{
  "num_hidden_layers": 12,
  "vocab_size": 2048,
  "hidden_act": "geglu",
  "norm_place": "pre",
  "norm_eps": 1e-06,
  "positions": "rope",
  "rope_fraction": 0.75,
  "parallel_block": false,
  "init_std_qkv": 0.0349,
  "init_std_o": 0.00582,
  "init_std_up": 0.0349,
  "init_std_down": 0.00291,
  "learning_rate": 0.0016,
  "schedule": "wsd"
}
Each number is 50 + 10 x the weight over its row's rms, rounded and kept within 0 to 99. Layers, rows and columns count from 0. The size before them is the row's rms in percent of the matrix's.

# layer 9 MLP gate, 1920x320, rms 0.104, rows 1037-1145, columns 0-63
097:58 54 44 51 57 53 53 54 65 45 54 47 49 61 68 62 41 42 50 50 49 55 39 49 46 58 36 37 52 68 56 43 42 55 42 49 53 45 58 41 41 55 47 71 36 48 31 39 58 54 40 55 51 43 51 59 49 33 52 56 52 32 51 53
100:53 51 58 57 51 56 45 39 46 37 28 50 40 51 49 59 58 56 43 51 44 52 57 35 39 51 43 57 41 47 61 34 52 59 63 63 50 41 21 49 50 74 52 59 39 55 35 52 36 51 76 43 61 47 62 41 55 33 50 54 42 62 69 36
101:72 70 46 43 40 48 38 38 52 49 57 60 50 39 32 38 46 45 55 50 59 60 49 57 55 69 55 37 40 57 48 66 50 55 67 34 55 64 58 50 49 69 56 35 47 51 57 45 54 51 42 61 53 46 57 64 57 36 55 57 65 67 54 26
099:53 42 48 38 50 64 31 46 50 42 68 42 49 42 58 42 60 54 45 66 65 32 50 49 68 44 55 48 46 47 38 51 61 55 51 51 46 57 57 62 30 50 46 47 46 47 37 46 49 41 68 51 58 55 65 49 34 39 44 67 45 60 47 42
095:45 59 36 37 61 47 51 56 61 42 51 60 44 39 33 68 50 48 51 45 47 29 48 54 55 50 76 43 42 53 60 40 54 46 63 39 58 69 50 48 63 45 57 46 44 67 54 43 46 71 58 41 38 37 63 48 76 42 59 59 64 58 39 46
099:74 50 55 49 50 58 55 42 42 62 38 19 51 28 48 45 47 57 51 56 40 43 58 36 54 53 56 40 21 33 44 37 47 58 69 48 47 61 48 53 46 66 64 43 62 60 66 50 50 58 56 64 39 51 38 16 32 47 49 43 37 54 61 60
101:39 57 57 36 52 52 37 30 34 68 44 62 55 60 58 54 39 51 28 46 39 31 41 42 40 66 48 38 59 57 62 52 56 48 62 50 68 59 41 59 48 54 35 59 35 61 56 55 39 43 53 47 68 55 61 28 52 38 39 74 64 52 59 55
104:57 68 55 45 49 44 37 24 28 58 43 48 61 49 51 39 42 31 40 65 50 52 34 43 48 58 52 56 38 33 49 59 46 53 49 49 59 53 49 51 42 37 59 65 68 50 31 64 54 47 52 54 45 57 54 56 58 45 47 59 53 67 56 40
096:60 48 43 55 41 56 45 58 61 30 39 53 43 47 43 50 63 48 47 41 58 42 34 38 50 57 57 57 58 46 53 44 43 40 47 65 54 72 38 48 43 58 45 54 57 54 49 47 54 49 57 38 43 46 52 38 73 48 64 41 56 50 55 40
096:42 40 46 58 54 69 51 59 61 50 52 67 49 35 62 54 39 35 48 69 47 36 55 35 56 47 47 44 58 51 59 54 76 51 61 49 34 45 39 48 69 52 47 58 63 53 44 60 56 47 55 50 60 43 41 55 52 35 48 51 53 47 60 52
095:56 48 45 54 39 54 50 41 65 65 45 47 48 68 47 33 35 35 47 48 62 57 44 56 41 68 54 47 43 56 49 38 51 36 50 44 37 55 46 77 59 55 60 52 40 36 59 53 58 64 33 39 54 28 70 52 53 45 66 57 44 61 61 55
102:42 55 52 53 38 44 44 39 24 43 47 64 64 44 53 56 45 49 55 44 45 45 44 41 45 45 55 49 58 51 69 66 54 40 47 62 49 58 51 62 60 54 48 57 44 42 58 56 64 47 57 52 44 50 39 40 31 50 55 66 46 58 52 55
105:47 80 54 52 50 66 55 60 51 49 56 52 62 52 50 65 59 48 61 38 35 69 57 62 55 54 43 11 41 57 45 59 52 40 43 45 43 57 40 49 56 61 45 52 56 69 50 44 61 54 44 56 26 52 58 44 56 45 65 50 36 43 24 63
100:44 39 45 23 57 22 63 38 40 60 51 57 54 39 62 54 44 49 45 43 48 74 30 43 30 59 56 59 49 74 49 47 58 36 58 51 65 38 55 51 51 53 44 53 47 63 46 37 56 58 61 51 70 59 57 55 56 54 50 45 55 44 26 52
101:45 50 36 36 25 47 52 56 57 52 61 52 43 39 52 37 36 40 75 48 61 35 51 47 42 40 49 48 58 49 51 56 60 60 55 65 44 50 68 47 52 34 43 60 47 52 52 67 48 30 46 48 43 62 45 57 56 65 40 43 30 53 48 45
101:51 40 49 47 59 51 37 52 49 73 56 51 32 45 55 43 47 47 50 47 40 57 49 56 45 45 41 57 51 58 53 50 50 49 56 59 47 30 47 44 51 55 32 47 55 45 54 35 67 51 35 60 50 41 43 57 47 39 63 45 46 50 59 42
103:70 51 47 49 51 67 44 63 54 52 54 46 57 67 49 46 64 58 46 38 49 48 42 37 59 43 49 34 55 55 51 65 39 59 73 44 49 37 33 44 35 46 49 60 33 44 63 41 55 32 37 56 45 58 44 44 43 54 61 51 35 53 32 35
100:49 51 58 45 36 63 40 41 47 64 47 30 50 40 58 47 52 40 46 31 54 38 49 47 56 64 35 49 49 42 55 67 45 32 46 42 51 57 44 49 47 45 44 54 57 58 46 49 45 50 54 51 55 32 33 54 44 70 57 31 58 42 47 37
104:58 50 53 52 52 38 59 62 48 54 56 58 57 46 42 74 62 45 29 37 43 57 44 42 49 74 50 48 64 45 63 48 46 52 75 44 34 51 50 47 42 55 51 46 53 43 39 44 59 64 63 48 54 52 45 44 44 65 62 40 49 34 49 43
099:40 62 52 44 57 39 51 57 58 66 52 63 46 49 44 65 60 36 43 40 55 57 26 61 55 47 25 49 52 38 47 36 50 61 42 44 44 65 67 52 41 48 42 56 49 37 50 56 35 64 61 50 64 53 42 63 57 61 54 55 40 43 35 50
099:50 50 63 69 57 54 71 41 56 50 48 55 54 46 47 58 66 60 63 31 36 42 36 56 70 46 38 33 42 52 68 52 59 34 49 58 41 53 46 56 50 42 49 47 29 45 50 38 31 54 59 55 63 36 44 42 60 51 43 44 54 60 58 69
102:56 63 53 52 54 50 61 63 40 55 54 56 56 35 40 29 32 53 52 48 56 47 63 60 57 49 58 62 38 46 50 48 44 55 51 59 50 45 48 43 43 49 58 40 57 46 55 34 46 51 67 43 47 32 42 53 48 39 42 62 50 51 44 38
102:37 27 71 56 42 49 47 59 50 43 33 47 55 53 32 31 40 49 29 61 69 36 56 44 40 55 57 52 40 50 58 61 50 55 55 58 44 57 45 54 59 55 45 39 46 47 62 37 37 58 42 45 65 49 46 37 49 71 43 54 47 51 53 44
102:48 54 31 54 49 47 53 48 44 57 45 40 27 53 63 41 48 46 45 43 42 63 41 53 55 34 57 54 63 36 48 58 37 65 52 50 55 62 46 36 32 46 47 49 42 36 61 42 71 38 38 40 57 51 78 57 45 45 43 56 48 54 44 47
099:59 49 64 42 53 30 44 56 37 53 49 61 49 61 38 60 35 56 24 65 35 35 50 56 64 77 38 54 54 40 37 56 57 62 45 48 61 36 62 49 50 56 46 46 39 61 43 56 33 57 41 36 55 59 38 48 53 31 62 43 55 53 56 53
100:48 52 44 57 74 55 50 41 46 45 51 58 45 53 54 57 52 53 58 58 35 51 27 46 71 32 48 55 47 39 49 47 66 66 67 60 52 60 54 36 45 31 50 50 50 56 47 67 58 60 51 58 51 53 34 58 56 46 47 50 55 41 61 37
098:36 47 39 61 36 49 60 32 47 61 53 40 42 45 60 54 32 71 32 44 43 47 63 40 63 50 36 58 32 39 41 44 64 57 50 45 58 57 62 54 35 41 39 55 44 46 45 39 57 57 43 44 53 58 53 71 52 41 58 44 56 66 48 59
101:42 63 48 68 44 53 39 51 53 41 43 76 63 47 69 48 63 65 51 54 39 58 58 52 46 42 41 47 54 49 57 63 52 45 42 39 59 41 57 54 41 49 51 51 48 59 52 29 66 42 56 65 58 40 49 56 50 57 67 61 59 58 67 64
100:53 41 53 44 60 65 41 59 56 52 48 45 37 49 58 50 59 57 45 43 40 41 51 58 50 72 55 46 70 57 51 45 48 60 51 59 49 34 58 31 43 36 46 51 56 42 66 49 57 50 40 60 37 49 50 59 54 56 59 44 41 62 50 59
101:62 35 40 51 47 35 70 46 48 77 56 65 43 34 62 44 50 46 44 49 58 56 40 59 34 58 65 43 59 56 47 47 40 65 56 41 57 60 50 35 38 35 45 57 44 63 63 56 47 47 54 57 45 28 44 57 43 54 47 44 54 51 51 42
106:49 62 63 45 48 52 35 35 64 43 47 47 45 52 48 51 40 34 45 41 46 38 37 50 40 48 46 47 36 35 55 33 50 53 40 57 49 67 61 43 32 60 49 55 57 34 44 59 62 45 52 55 45 42 63 61 53 58 31 46 62 49 44 72
099:55 33 53 41 36 59 33 41 38 59 62 56 40 45 45 46 48 56 56 43 41 54 55 62 35 51 47 69 34 48 43 38 43 31 42 67 41 46 60 46 55 41 52 64 60 49 42 54 48 63 56 53 67 63 45 55 37 57 50 39 42 38 61 41
104:61 48 56 56 55 39 55 39 45 53 59 49 67 31 38 44 54 57 55 59 44 46 39 64 46 41 40 60 57 53 75 53 45 54 58 66 57 36 63 64 46 67 40 53 57 45 51 78 42 53 77 55 64 53 47 51 49 53 49 65 43 50 51 32
097:61 46 67 69 55 56 43 48 55 40 50 59 59 45 53 45 57 49 57 57 45 63 17 72 48 49 54 52 57 44 50 49 32 45 63 62 57 41 48 45 45 64 44 58 67 57 60 47 55 26 60 26 51 53 57 49 61 51 58 53 59 21 34 45
100:51 41 73 37 58 47 45 44 53 53 60 46 69 75 54 53 40 28 59 45 47 63 32 62 54 53 43 47 53 52 73 47 53 64 34 53 61 50 59 60 41 40 65 51 41 66 47 58 26 32 46 49 56 43 65 41 39 53 55 46 46 52 57 54
103:62 53 43 47 35 37 52 38 51 30 39 56 30 54 63 51 43 38 54 42 54 47 55 45 52 50 45 39 46 27 61 68 35 56 33 56 70 71 45 51 40 47 33 44 44 30 50 56 48 52 62 41 44 47 60 59 42 57 54 31 43 66 37 61
098:46 66 49 45 57 57 51 44 52 29 29 62 47 48 63 71 49 55 34 45 31 58 65 62 51 48 32 57 58 40 48 45 63 51 48 43 56 47 55 48 51 48 27 59 33 54 45 56 37 55 35 49 49 48 51 50 56 36 50 57 55 40 40 48
098:52 40 52 41 49 43 56 58 33 47 59 36 48 49 45 48 36 78 53 36 34 55 58 61 46 45 53 43 36 50 37 48 59 53 72 72 39 52 44 47 52 57 46 49 56 41 48 64 34 62 35 49 52 48 26 58 57 55 63 52 53 55 41 54
106:29 61 48 32 40 47 35 52 28 44 54 46 55 73 65 25 49 55 60 47 62 37 47 53 57 57 65 32 56 73 44 35 47 50 49 61 46 49 47 73 53 35 40 59 47 51 47 55 45 44 65 44 52 50 57 34 35 66 44 35 45 38 73 52
099:59 57 47 63 45 47 51 49 30 58 51 46 67 52 48 52 44 51 45 65 48 43 59 37 62 59 43 54 62 52 58 60 28 59 40 56 52 60 52 40 36 43 59 53 54 65 49 58 48 44 56 46 40 43 47 45 65 67 35 43 36 36 54 68
101:51 39 49 50 56 43 37 40 34 45 37 32 46 38 53 72 45 47 60 61 61 25 44 52 64 64 42 50 53 50 62 44 55 61 75 55 58 37 46 39 44 57 47 67 54 52 21 53 47 63 49 44 52 47 69 54 48 48 45 36 42 45 56 52
099:41 46 71 63 46 43 62 44 42 49 50 63 72 72 55 19 52 45 45 53 60 54 46 44 58 50 44 50 62 67 54 56 61 39 57 42 45 49 52 49 50 37 37 34 55 55 64 51 53 60 38 55 42 52 67 54 45 62 64 45 29 51 55 47
100:49 37 52 48 61 44 71 53 42 79 39 55 57 55 41 40 50 44 51 42 42 50 48 41 45 51 68 60 67 54 54 45 49 50 57 63 63 42 53 56 69 63 26 29 42 57 46 56 52 42 78 51 42 53 39 40 65 43 57 44 49 52 60 52
099:65 59 71 46 41 35 38 55 39 50 45 55 54 57 60 53 53 34 46 55 47 60 55 52 47 40 33 60 58 61 63 58 43 62 46 45 61 24 48 58 55 64 48 59 42 51 68 55 51 75 57 64 86 45 61 61 39 65 58 48 44 80 61 47
101:35 50 47 57 59 59 50 44 45 62 41 52 67 40 34 39 51 49 44 59 42 45 53 64 40 66 47 39 58 60 42 55 52 57 51 41 52 45 60 62 40 39 63 38 53 49 56 51 43 42 58 52 55 50 74 59 64 40 48 49 48 54 52 71
101:47 39 35 53 41 38 47 38 49 60 49 38 49 60 79 18 46 45 57 41 59 37 42 47 50 60 46 57 46 47 39 63 43 50 50 64 71 52 54 50 44 39 29 50 58 43 38 67 39 47 56 69 52 53 59 58 60 46 44 54 50 58 59 59
100:56 49 60 45 42 70 60 42 50 30 55 49 52 65 48 33 49 49 60 48 42 48 23 41 33 63 57 44 63 55 51 45 51 66 45 55 58 62 50 44 33 55 55 65 50 46 49 61 46 66 49 58 53 47 37 56 51 35 42 61 42 44 51 61
104:53 58 39 42 49 57 53 59 34 28 48 57 69 54 66 54 59 45 50 47 53 50 62 74 55 35 64 53 29 60 44 60 39 37 43 45 60 58 52 52 51 34 38 52 59 48 64 52 56 63 45 49 54 55 41 52 59 54 60 58 75 62 57 70
100:56 46 58 54 62 44 45 30 52 59 64 66 48 60 45 38 37 57 53 42 52 54 52 25 30 59 59 61 54 53 53 66 54 46 40 58 51 47 61 44 36 53 42 59 35 63 40 49 38 36 37 62 46 50 48 74 51 51 59 59 48 38 32 52
105:55 59 59 61 42 47 54 62 45 62 56 59 45 32 49 48 37 62 44 53 63 56 48 43 46 49 57 36 38 36 47 45 42 30 60 37 67 49 60 46 48 24 68 61 38 42 74 46 49 49 46 57 43 52 44 59 44 55 62 52 53 43 42 54
096:54 46 52 46 34 53 33 45 51 33 41 54 51 32 59 50 49 43 62 34 44 39 58 42 64 47 33 52 46 58 65 48 51 49 54 43 50 48 58 62 56 46 42 41 27 33 49 49 37 60 48 43 46 47 49 62 56 45 42 48 62 49 45 48
100:57 49 46 62 59 54 52 60 51 58 32 52 45 58 54 33 48 60 43 43 43 42 50 55 40 48 58 56 63 42 50 61 60 51 59 61 31 49 40 58 41 49 45 41 49 52 46 35 61 67 39 54 48 61 54 53 39 40 57 53 68 37 58 49
100:45 37 45 65 64 43 54 41 29 55 44 45 50 60 47 47 57 41 44 60 45 35 72 43 44 44 62 67 63 44 63 42 46 61 57 66 56 56 59 63 43 55 28 43 56 52 37 62 52 60 47 51 43 45 52 42 37 56 45 43 45 48 49 55
103:53 61 58 41 56 44 41 46 42 41 46 56 36 63 61 69 45 60 56 44 58 48 48 48 51 36 56 51 47 67 67 53 37 49 54 44 43 36 58 49 57 48 34 40 62 61 65 78 58 46 49 59 38 46 45 60 51 60 33 59 71 43 39 50
101:60 39 45 38 47 47 42 36 66 51 35 24 53 44 44 52 55 62 27 33 38 72 42 49 58 52 46 50 50 34 60 46 62 53 70 67 40 54 47 62 53 42 40 31 56 40 57 67 66 41 43 56 65 41 35 42 65 48 66 47 42 59 46 35
101:44 45 35 29 38 52 51 64 47 53 54 49 37 37 59 41 50 41 44 40 57 43 55 37 49 52 43 57 50 68 59 46 55 58 43 55 40 56 49 56 62 68 53 47 56 55 33 56 35 57 42 49 51 36 57 46 44 43 33 67 58 43 54 49
102:32 44 44 74 51 58 54 54 74 34 53 61 43 48 52 46 40 53 65 36 63 36 43 38 41 52 66 57 52 56 43 38 47 65 51 67 83 65 55 79 50 31 35 37 59 42 65 39 50 54 49 58 42 40 53 60 68 37 48 52 47 39 54 57
103:40 64 53 43 50 49 60 46 47 55 43 60 45 26 54 55 37 50 66 61 50 43 28 49 64 47 51 52 58 60 43 61 61 58 51 46 54 61 66 60 54 51 53 36 51 55 39 58 47 54 56 53 53 50 35 36 53 46 51 46 54 30 59 50
103:50 55 49 54 64 41 57 53 47 33 49 57 50 51 66 47 49 47 63 51 34 53 49 51 43 57 47 44 47 48 43 55 55 68 54 46 31 60 47 40 38 42 44 61 63 53 51 81 50 55 54 56 60 54 55 35 57 61 34 54 61 55 58 57
101:45 56 63 57 36 48 47 49 59 32 46 46 38 58 44 67 62 38 53 54 65 46 57 31 47 48 63 37 34 38 59 49 45 47 38 55 60 45 58 68 45 46 59 37 55 30 33 62 54 57 34 48 48 53 60 47 51 34 36 49 54 46 62 60
098:52 60 58 60 64 55 53 28 31 58 46 40 45 69 42 56 46 47 46 42 58 47 48 57 38 50 51 41 38 43 45 43 57 45 38 39 31 47 65 58 33 49 35 48 65 70 65 56 50 53 42 40 58 53 39 43 45 42 62 50 60 52 49 61
097:54 61 56 45 56 57 58 57 68 62 44 49 35 32 59 52 58 41 56 42 46 42 49 67 54 49 34 51 58 65 45 56 47 41 42 65 67 49 47 68 35 62 59 54 45 37 48 53 55 52 47 55 53 48 55 50 58 42 60 42 51 30 41 62
101:62 55 68 56 42 61 62 39 21 49 40 53 51 46 38 44 48 61 63 38 69 53 41 35 55 39 54 58 34 63 50 50 51 48 44 39 49 44 47 59 52 62 44 45 44 59 63 36 48 48 55 53 47 50 49 59 46 56 58 66 56 63 56 37
098:49 53 54 44 39 45 54 42 49 55 50 62 50 37 68 50 35 41 58 56 43 54 55 52 46 45 39 33 59 63 44 58 65 60 65 41 59 51 35 46 60 53 48 34 55 61 48 39 41 64 34 39 38 47 50 57 40 62 69 46 35 41 44 28
100:48 51 63 56 40 57 60 35 38 51 53 58 27 43 52 57 57 63 37 56 39 50 56 42 60 36 31 42 57 45 41 49 44 33 42 45 45 39 59 39 55 68 44 60 65 46 64 48 42 46 34 62 50 48 56 61 55 49 53 50 48 38 48 54
103:51 23 41 54 47 56 61 58 44 34 51 57 64 56 37 60 31 59 48 55 57 54 67 48 43 40 51 50 50 37 44 63 43 72 54 43 49 43 52 45 51 54 52 30 65 59 59 46 48 46 48 36 45 39 56 58 41 59 66 42 53 57 44 59
098:53 43 54 53 59 47 36 61 29 64 38 50 43 58 28 69 31 51 41 49 44 65 47 50 54 59 55 32 52 51 71 60 50 53 63 65 59 35 51 63 57 54 34 45 63 36 68 45 29 64 58 51 46 35 41 56 35 47 54 43 35 40 59 48
096:55 38 40 35 43 53 49 51 52 36 27 57 46 68 26 62 52 41 56 63 37 58 52 54 47 38 44 58 59 47 39 57 46 59 69 47 49 46 53 47 55 37 64 44 57 51 40 45 63 54 41 53 37 33 44 39 49 34 48 47 56 43 53 46
097:59 40 44 36 62 50 50 51 50 44 48 55 54 67 50 16 67 58 53 58 42 49 38 49 35 66 53 51 39 52 48 39 54 61 62 55 47 39 48 45 46 42 65 46 65 60 48 39 31 47 47 42 55 58 39 43 48 54 47 52 36 37 47 48
100:53 53 62 43 51 46 55 49 45 59 54 37 60 54 54 34 57 55 65 62 38 60 52 48 19 56 41 52 49 63 55 51 42 47 65 37 40 42 51 42 53 47 49 40 40 58 61 59 40 36 43 48 50 36 54 62 41 42 54 57 61 76 50 57
100:40 48 58 50 52 37 39 54 57 55 54 75 38 55 62 54 36 28 45 61 51 46 40 49 51 59 61 49 51 38 49 51 47 45 45 49 52 59 49 64 45 57 43 42 47 58 52 53 45 60 43 64 49 44 58 36 65 69 40 40 56 86 42 61
099:59 60 44 54 52 66 45 48 48 34 54 76 54 62 67 56 31 59 43 36 42 74 60 61 54 46 48 62 60 46 54 44 39 38 42 48 49 62 45 68 54 51 56 54 66 35 52 40 49 54 48 44 52 45 37 51 40 52 53 46 63 40 44 35
089:37 68 55 32 53 45 48 54 64 54 47 51 62 57 18 37 43 39 41 55 48 50 40 40 60 55 61 50 42 67 42 62 55 64 59 39 38 37 55 38 48 48 61 41 47 55 51 44 56 48 39 54 43 22 51 45 46 37 44 46 55 52 44 57
099:59 51 60 56 43 31 57 49 59 34 49 52 38 59 55 41 54 49 60 46 54 48 60 49 36 29 55 52 50 60 44 71 48 61 45 33 47 39 51 57 61 55 62 28 60 54 56 57 48 54 61 45 74 41 43 49 52 71 62 37 62 50 61 41
097:44 41 49 51 52 46 44 41 73 43 46 59 61 50 44 46 40 44 48 56 55 42 61 40 62 44 64 60 44 51 40 61 59 64 31 57 32 39 48 50 29 42 50 54 69 42 49 58 52 65 61 48 57 49 52 32 50 34 47 56 42 23 46 51
098:60 58 55 41 46 55 57 73 63 48 34 47 57 60 66 44 40 42 41 52 35 58 56 48 43 64 63 42 52 50 57 64 49 58 58 56 39 36 63 36 59 38 20 39 45 50 38 35 49 35 52 42 49 48 62 41 53 60 39 33 47 50 53 48
101:62 46 57 42 49 62 48 54 57 61 28 41 61 35 43 56 56 51 54 53 39 61 57 63 58 63 59 51 62 52 44 69 49 42 40 51 48 36 40 51 41 55 45 26 51 78 50 39 42 35 56 49 65 47 56 50 52 40 47 54 47 64 73 57
102:55 41 53 27 34 67 59 52 48 53 39 53 32 46 51 55 26 30 42 44 51 62 49 41 41 51 69 52 56 44 43 63 53 38 69 43 40 57 46 50 27 52 47 62 64 73 61 56 42 41 38 61 42 52 42 64 57 62 41 41 52 43 60 59
097:53 52 66 51 45 47 46 52 40 38 46 62 31 56 40 65 64 28 40 65 70 33 59 49 44 61 52 25 65 54 56 46 35 28 50 47 67 51 40 55 36 54 41 28 61 48 50 46 53 48 47 55 37 40 47 47 59 56 38 50 55 50 37 59
097:47 54 54 59 45 57 63 54 47 77 42 43 51 57 48 52 34 63 45 60 52 35 50 57 52 59 49 57 35 51 41 51 63 52 54 49 46 58 70 52 52 53 47 68 57 27 58 67 54 63 56 54 59 48 33 51 47 62 67 52 42 63 35 51
096:44 51 37 54 56 60 60 75 54 44 36 44 44 70 47 39 51 51 41 51 48 69 48 67 55 51 57 43 48 45 40 42 42 48 53 74 37 39 64 46 63 68 37 46 42 48 39 40 52 50 71 26 55 59 56 55 44 52 55 39 61 32 48 57
099:63 69 74 49 53 61 44 56 43 62 50 45 37 47 49 52 51 41 45 33 35 30 37 47 48 46 49 64 50 67 42 60 46 45 82 60 37 41 34 59 36 47 60 67 43 38 67 45 53 55 24 52 48 60 48 49 66 63 59 31 47 47 53 56
097:40 65 29 53 44 49 63 52 52 52 45 47 22 53 50 54 56 30 72 49 31 39 44 53 57 55 58 51 55 40 50 54 48 55 66 72 47 71 40 57 57 43 40 42 54 57 57 55 40 51 41 56 57 40 53 43 64 45 51 48 41 45 45 38
102:48 45 40 63 46 42 42 33 43 50 38 55 59 44 57 58 46 45 45 37 18 65 45 61 44 45 43 65 48 59 49 46 57 53 37 46 63 63 51 42 50 29 65 62 55 55 35 42 44 46 55 58 40 45 46 43 51 54 60 59 47 65 56 48
100:51 60 54 43 52 40 48 49 68 57 79 35 54 47 53 46 72 68 67 42 45 55 58 49 39 51 46 54 43 30 48 73 55 65 62 40 57 55 50 51 45 45 45 45 54 55 35 47 59 55 50 61 59 58 51 45 58 54 47 56 45 37 63 74
101:40 53 48 42 53 35 45 48 36 55 45 53 52 39 48 31 51 73 49 47 37 51 40 62 46 37 46 40 46 51 41 50 55 56 53 37 55 36 42 53 42 42 49 47 34 58 52 65 35 37 52 45 48 47 66 37 65 54 62 49 58 45 32 57
100:45 52 29 64 59 58 71 46 47 52 48 53 54 57 61 24 44 47 57 36 54 57 32 51 42 41 59 41 58 35 40 51 48 52 56 43 33 50 50 45 51 37 61 38 60 48 56 56 55 31 55 54 37 37 50 61 51 55 54 33 54 69 32 47
097:36 58 68 48 46 42 47 43 56 49 56 47 54 44 52 50 47 43 59 61 56 41 47 46 45 62 40 50 65 60 52 47 43 52 51 74 42 37 53 56 61 46 43 25 40 46 56 44 59 31 51 36 49 53 41 45 47 47 37 49 79 50 69 59
099:36 44 46 42 53 53 48 44 65 69 61 53 48 62 53 64 58 57 62 44 65 47 58 38 53 56 28 50 50 47 38 48 59 72 41 54 43 41 44 38 55 68 57 59 41 61 61 54 60 47 56 49 38 39 51 52 40 45 75 54 58 41 53 49
095:54 45 47 70 50 46 49 40 41 52 50 42 55 58 48 37 37 50 61 55 44 58 47 25 60 45 53 53 41 50 54 44 72 57 52 59 38 48 44 34 36 45 59 50 55 49 44 68 52 69 60 48 52 64 52 43 38 28 48 61 46 60 72 29
103:53 46 32 47 49 41 45 55 53 58 36 49 58 49 42 67 44 53 64 41 60 49 56 20 56 52 51 52 57 51 37 51 56 55 41 60 55 53 54 60 52 66 38 49 41 51 52 65 54 64 45 44 32 55 48 44 55 58 54 58 51 41 30 40
097:54 72 48 41 42 48 34 48 56 46 46 28 47 65 48 53 51 65 56 54 37 52 54 65 57 58 66 58 56 43 45 34 42 58 48 43 48 37 61 48 67 47 31 50 43 51 49 65 56 43 59 46 53 44 29 69 46 42 53 42 53 55 50 33
102:46 41 56 36 55 35 50 46 37 47 54 52 57 49 56 46 40 22 57 52 34 48 43 39 55 70 66 43 76 66 41 60 59 56 38 48 45 72 48 37 32 53 41 52 44 53 35 51 40 69 49 39 64 43 51 45 53 50 44 52 61 52 63 33
097:32 54 66 51 49 68 53 46 27 61 43 70 56 51 60 62 50 35 64 36 59 41 57 33 48 46 70 45 38 45 54 50 65 45 50 33 53 67 55 64 42 59 57 38 42 49 67 43 31 46 51 54 39 65 28 53 50 57 53 68 47 68 57 52
094:50 33 57 52 49 59 57 54 39 56 47 75 61 53 49 44 50 70 72 49 56 54 46 51 45 42 50 34 48 34 69 51 51 40 69 43 61 60 58 49 41 45 49 49 61 64 53 47 51 50 49 65 49 46 45 49 44 67 59 40 43 32 39 49
099:38 54 54 39 56 55 61 59 40 59 28 56 47 64 56 56 60 58 50 54 50 45 49 60 28 46 52 63 55 41 35 51 52 65 43 64 36 55 67 42 53 38 52 60 53 53 51 43 41 36 53 47 67 38 51 43 51 26 29 44 40 41 52 51
101:52 67 56 51 49 38 45 57 51 50 45 41 55 52 57 48 66 40 54 57 29 65 26 54 39 36 47 48 65 42 42 58 59 51 54 55 49 55 66 59 47 54 50 60 48 51 52 57 45 28 55 66 38 53 57 31 26 41 67 41 43 67 42 47
098:31 57 57 67 43 46 52 61 37 59 60 46 41 49 34 57 49 61 48 48 39 43 68 70 37 48 57 52 55 44 46 68 43 61 54 84 54 55 56 60 63 42 43 33 46 56 45 56 58 60 46 40 45 33 50 46 37 40 49 44 68 26 63 39
098:66 58 58 47 68 39 51 39 67 43 48 51 36 56 63 42 44 38 57 54 54 50 58 41 50 61 48 70 57 57 64 52 47 62 44 46 56 50 39 46 45 38 58 60 15 65 55 53 72 52 56 63 46 62 39 48 41 52 47 46 45 50 53 48
102:49 58 51 38 50 42 62 49 35 50 53 80 54 59 44 53 55 43 46 59 74 65 47 67 43 54 44 55 57 42 58 60 46 54 51 68 40 42 28 45 46 55 38 45 58 40 42 40 45 45 36 46 40 53 51 56 68 55 52 36 48 62 27 61
101:44 53 56 50 27 27 62 54 62 46 48 62 57 69 52 29 40 49 54 57 40 65 44 52 46 46 42 63 62 48 51 60 50 49 37 38 51 49 80 60 51 33 35 40 39 53 43 40 61 58 42 41 62 43 48 59 55 47 51 44 67 55 54 42
101:50 51 42 53 46 37 58 39 42 51 45 57 38 54 41 49 51 43 51 35 43 50 29 46 45 52 48 62 46 56 53 48 57 69 45 58 60 31 55 46 60 46 58 44 55 52 45 59 66 63 58 51 54 36 48 55 45 33 38 49 51 53 48 43
101:34 56 46 51 55 36 48 48 33 61 52 36 56 41 43 51 46 35 52 57 52 65 53 58 42 54 46 58 41 50 36 40 53 55 58 41 52 52 56 42 42 43 48 44 59 64 44 51 47 48 55 43 45 61 49 44 42 45 62 41 60 66 40 49
099:71 50 46 43 62 47 67 51 36 62 67 60 36 45 32 31 66 66 44 46 52 49 56 43 54 57 49 45 38 66 52 62 53 40 44 56 56 61 39 57 44 58 43 59 51 57 49 58 63 61 53 68 66 56 55 48 68 47 48 54 55 43 54 62
100:48 64 43 39 47 55 58 47 54 47 45 46 46 33 50 61 67 59 47 44 62 54 59 30 45 46 53 58 51 35 64 57 38 68 47 59 56 62 48 37 34 72 40 42 41 27 58 47 50 43 74 53 51 47 37 28 47 46 69 37 36 48 48 36
102:49 58 22 59 70 39 50 27 42 30 54 58 59 71 69 48 57 53 28 50 57 52 40 32 65 37 43 52 46 49 38 46 66 53 38 49 72 54 51 34 43 63 40 49 54 56 50 53 53 44 60 52 51 45 38 62 30 59 39 36 52 44 42 26
103:51 55 48 42 43 43 52 55 34 53 43 52 36 46 55 32 43 33 66 51 53 46 50 55 53 49 59 49 60 38 40 50 65 35 49 57 65 60 33 46 36 40 54 67 56 42 60 25 56 60 39 48 65 54 49 42 32 51 39 46 54 49 42 27
102:70 49 49 52 57 42 53 47 44 54 57 60 53 49 56 49 34 38 53 47 45 56 45 55 55 31 36 59 52 47 58 30 64 56 51 37 54 48 41 38 29 30 47 54 44 51 63 47 55 47 48 55 53 32 82 58 61 44 53 47 53 51 57 56
095:59 32 53 64 51 64 55 55 53 49 37 35 53 63 44 47 42 62 31 52 54 39 43 61 19 29 45 53 43 44 30 53 52 59 42 49 50 41 37 45 50 55 51 66 47 47 44 40 61 45 50 50 52 57 52 36 28 45 47 42 60 23 53 47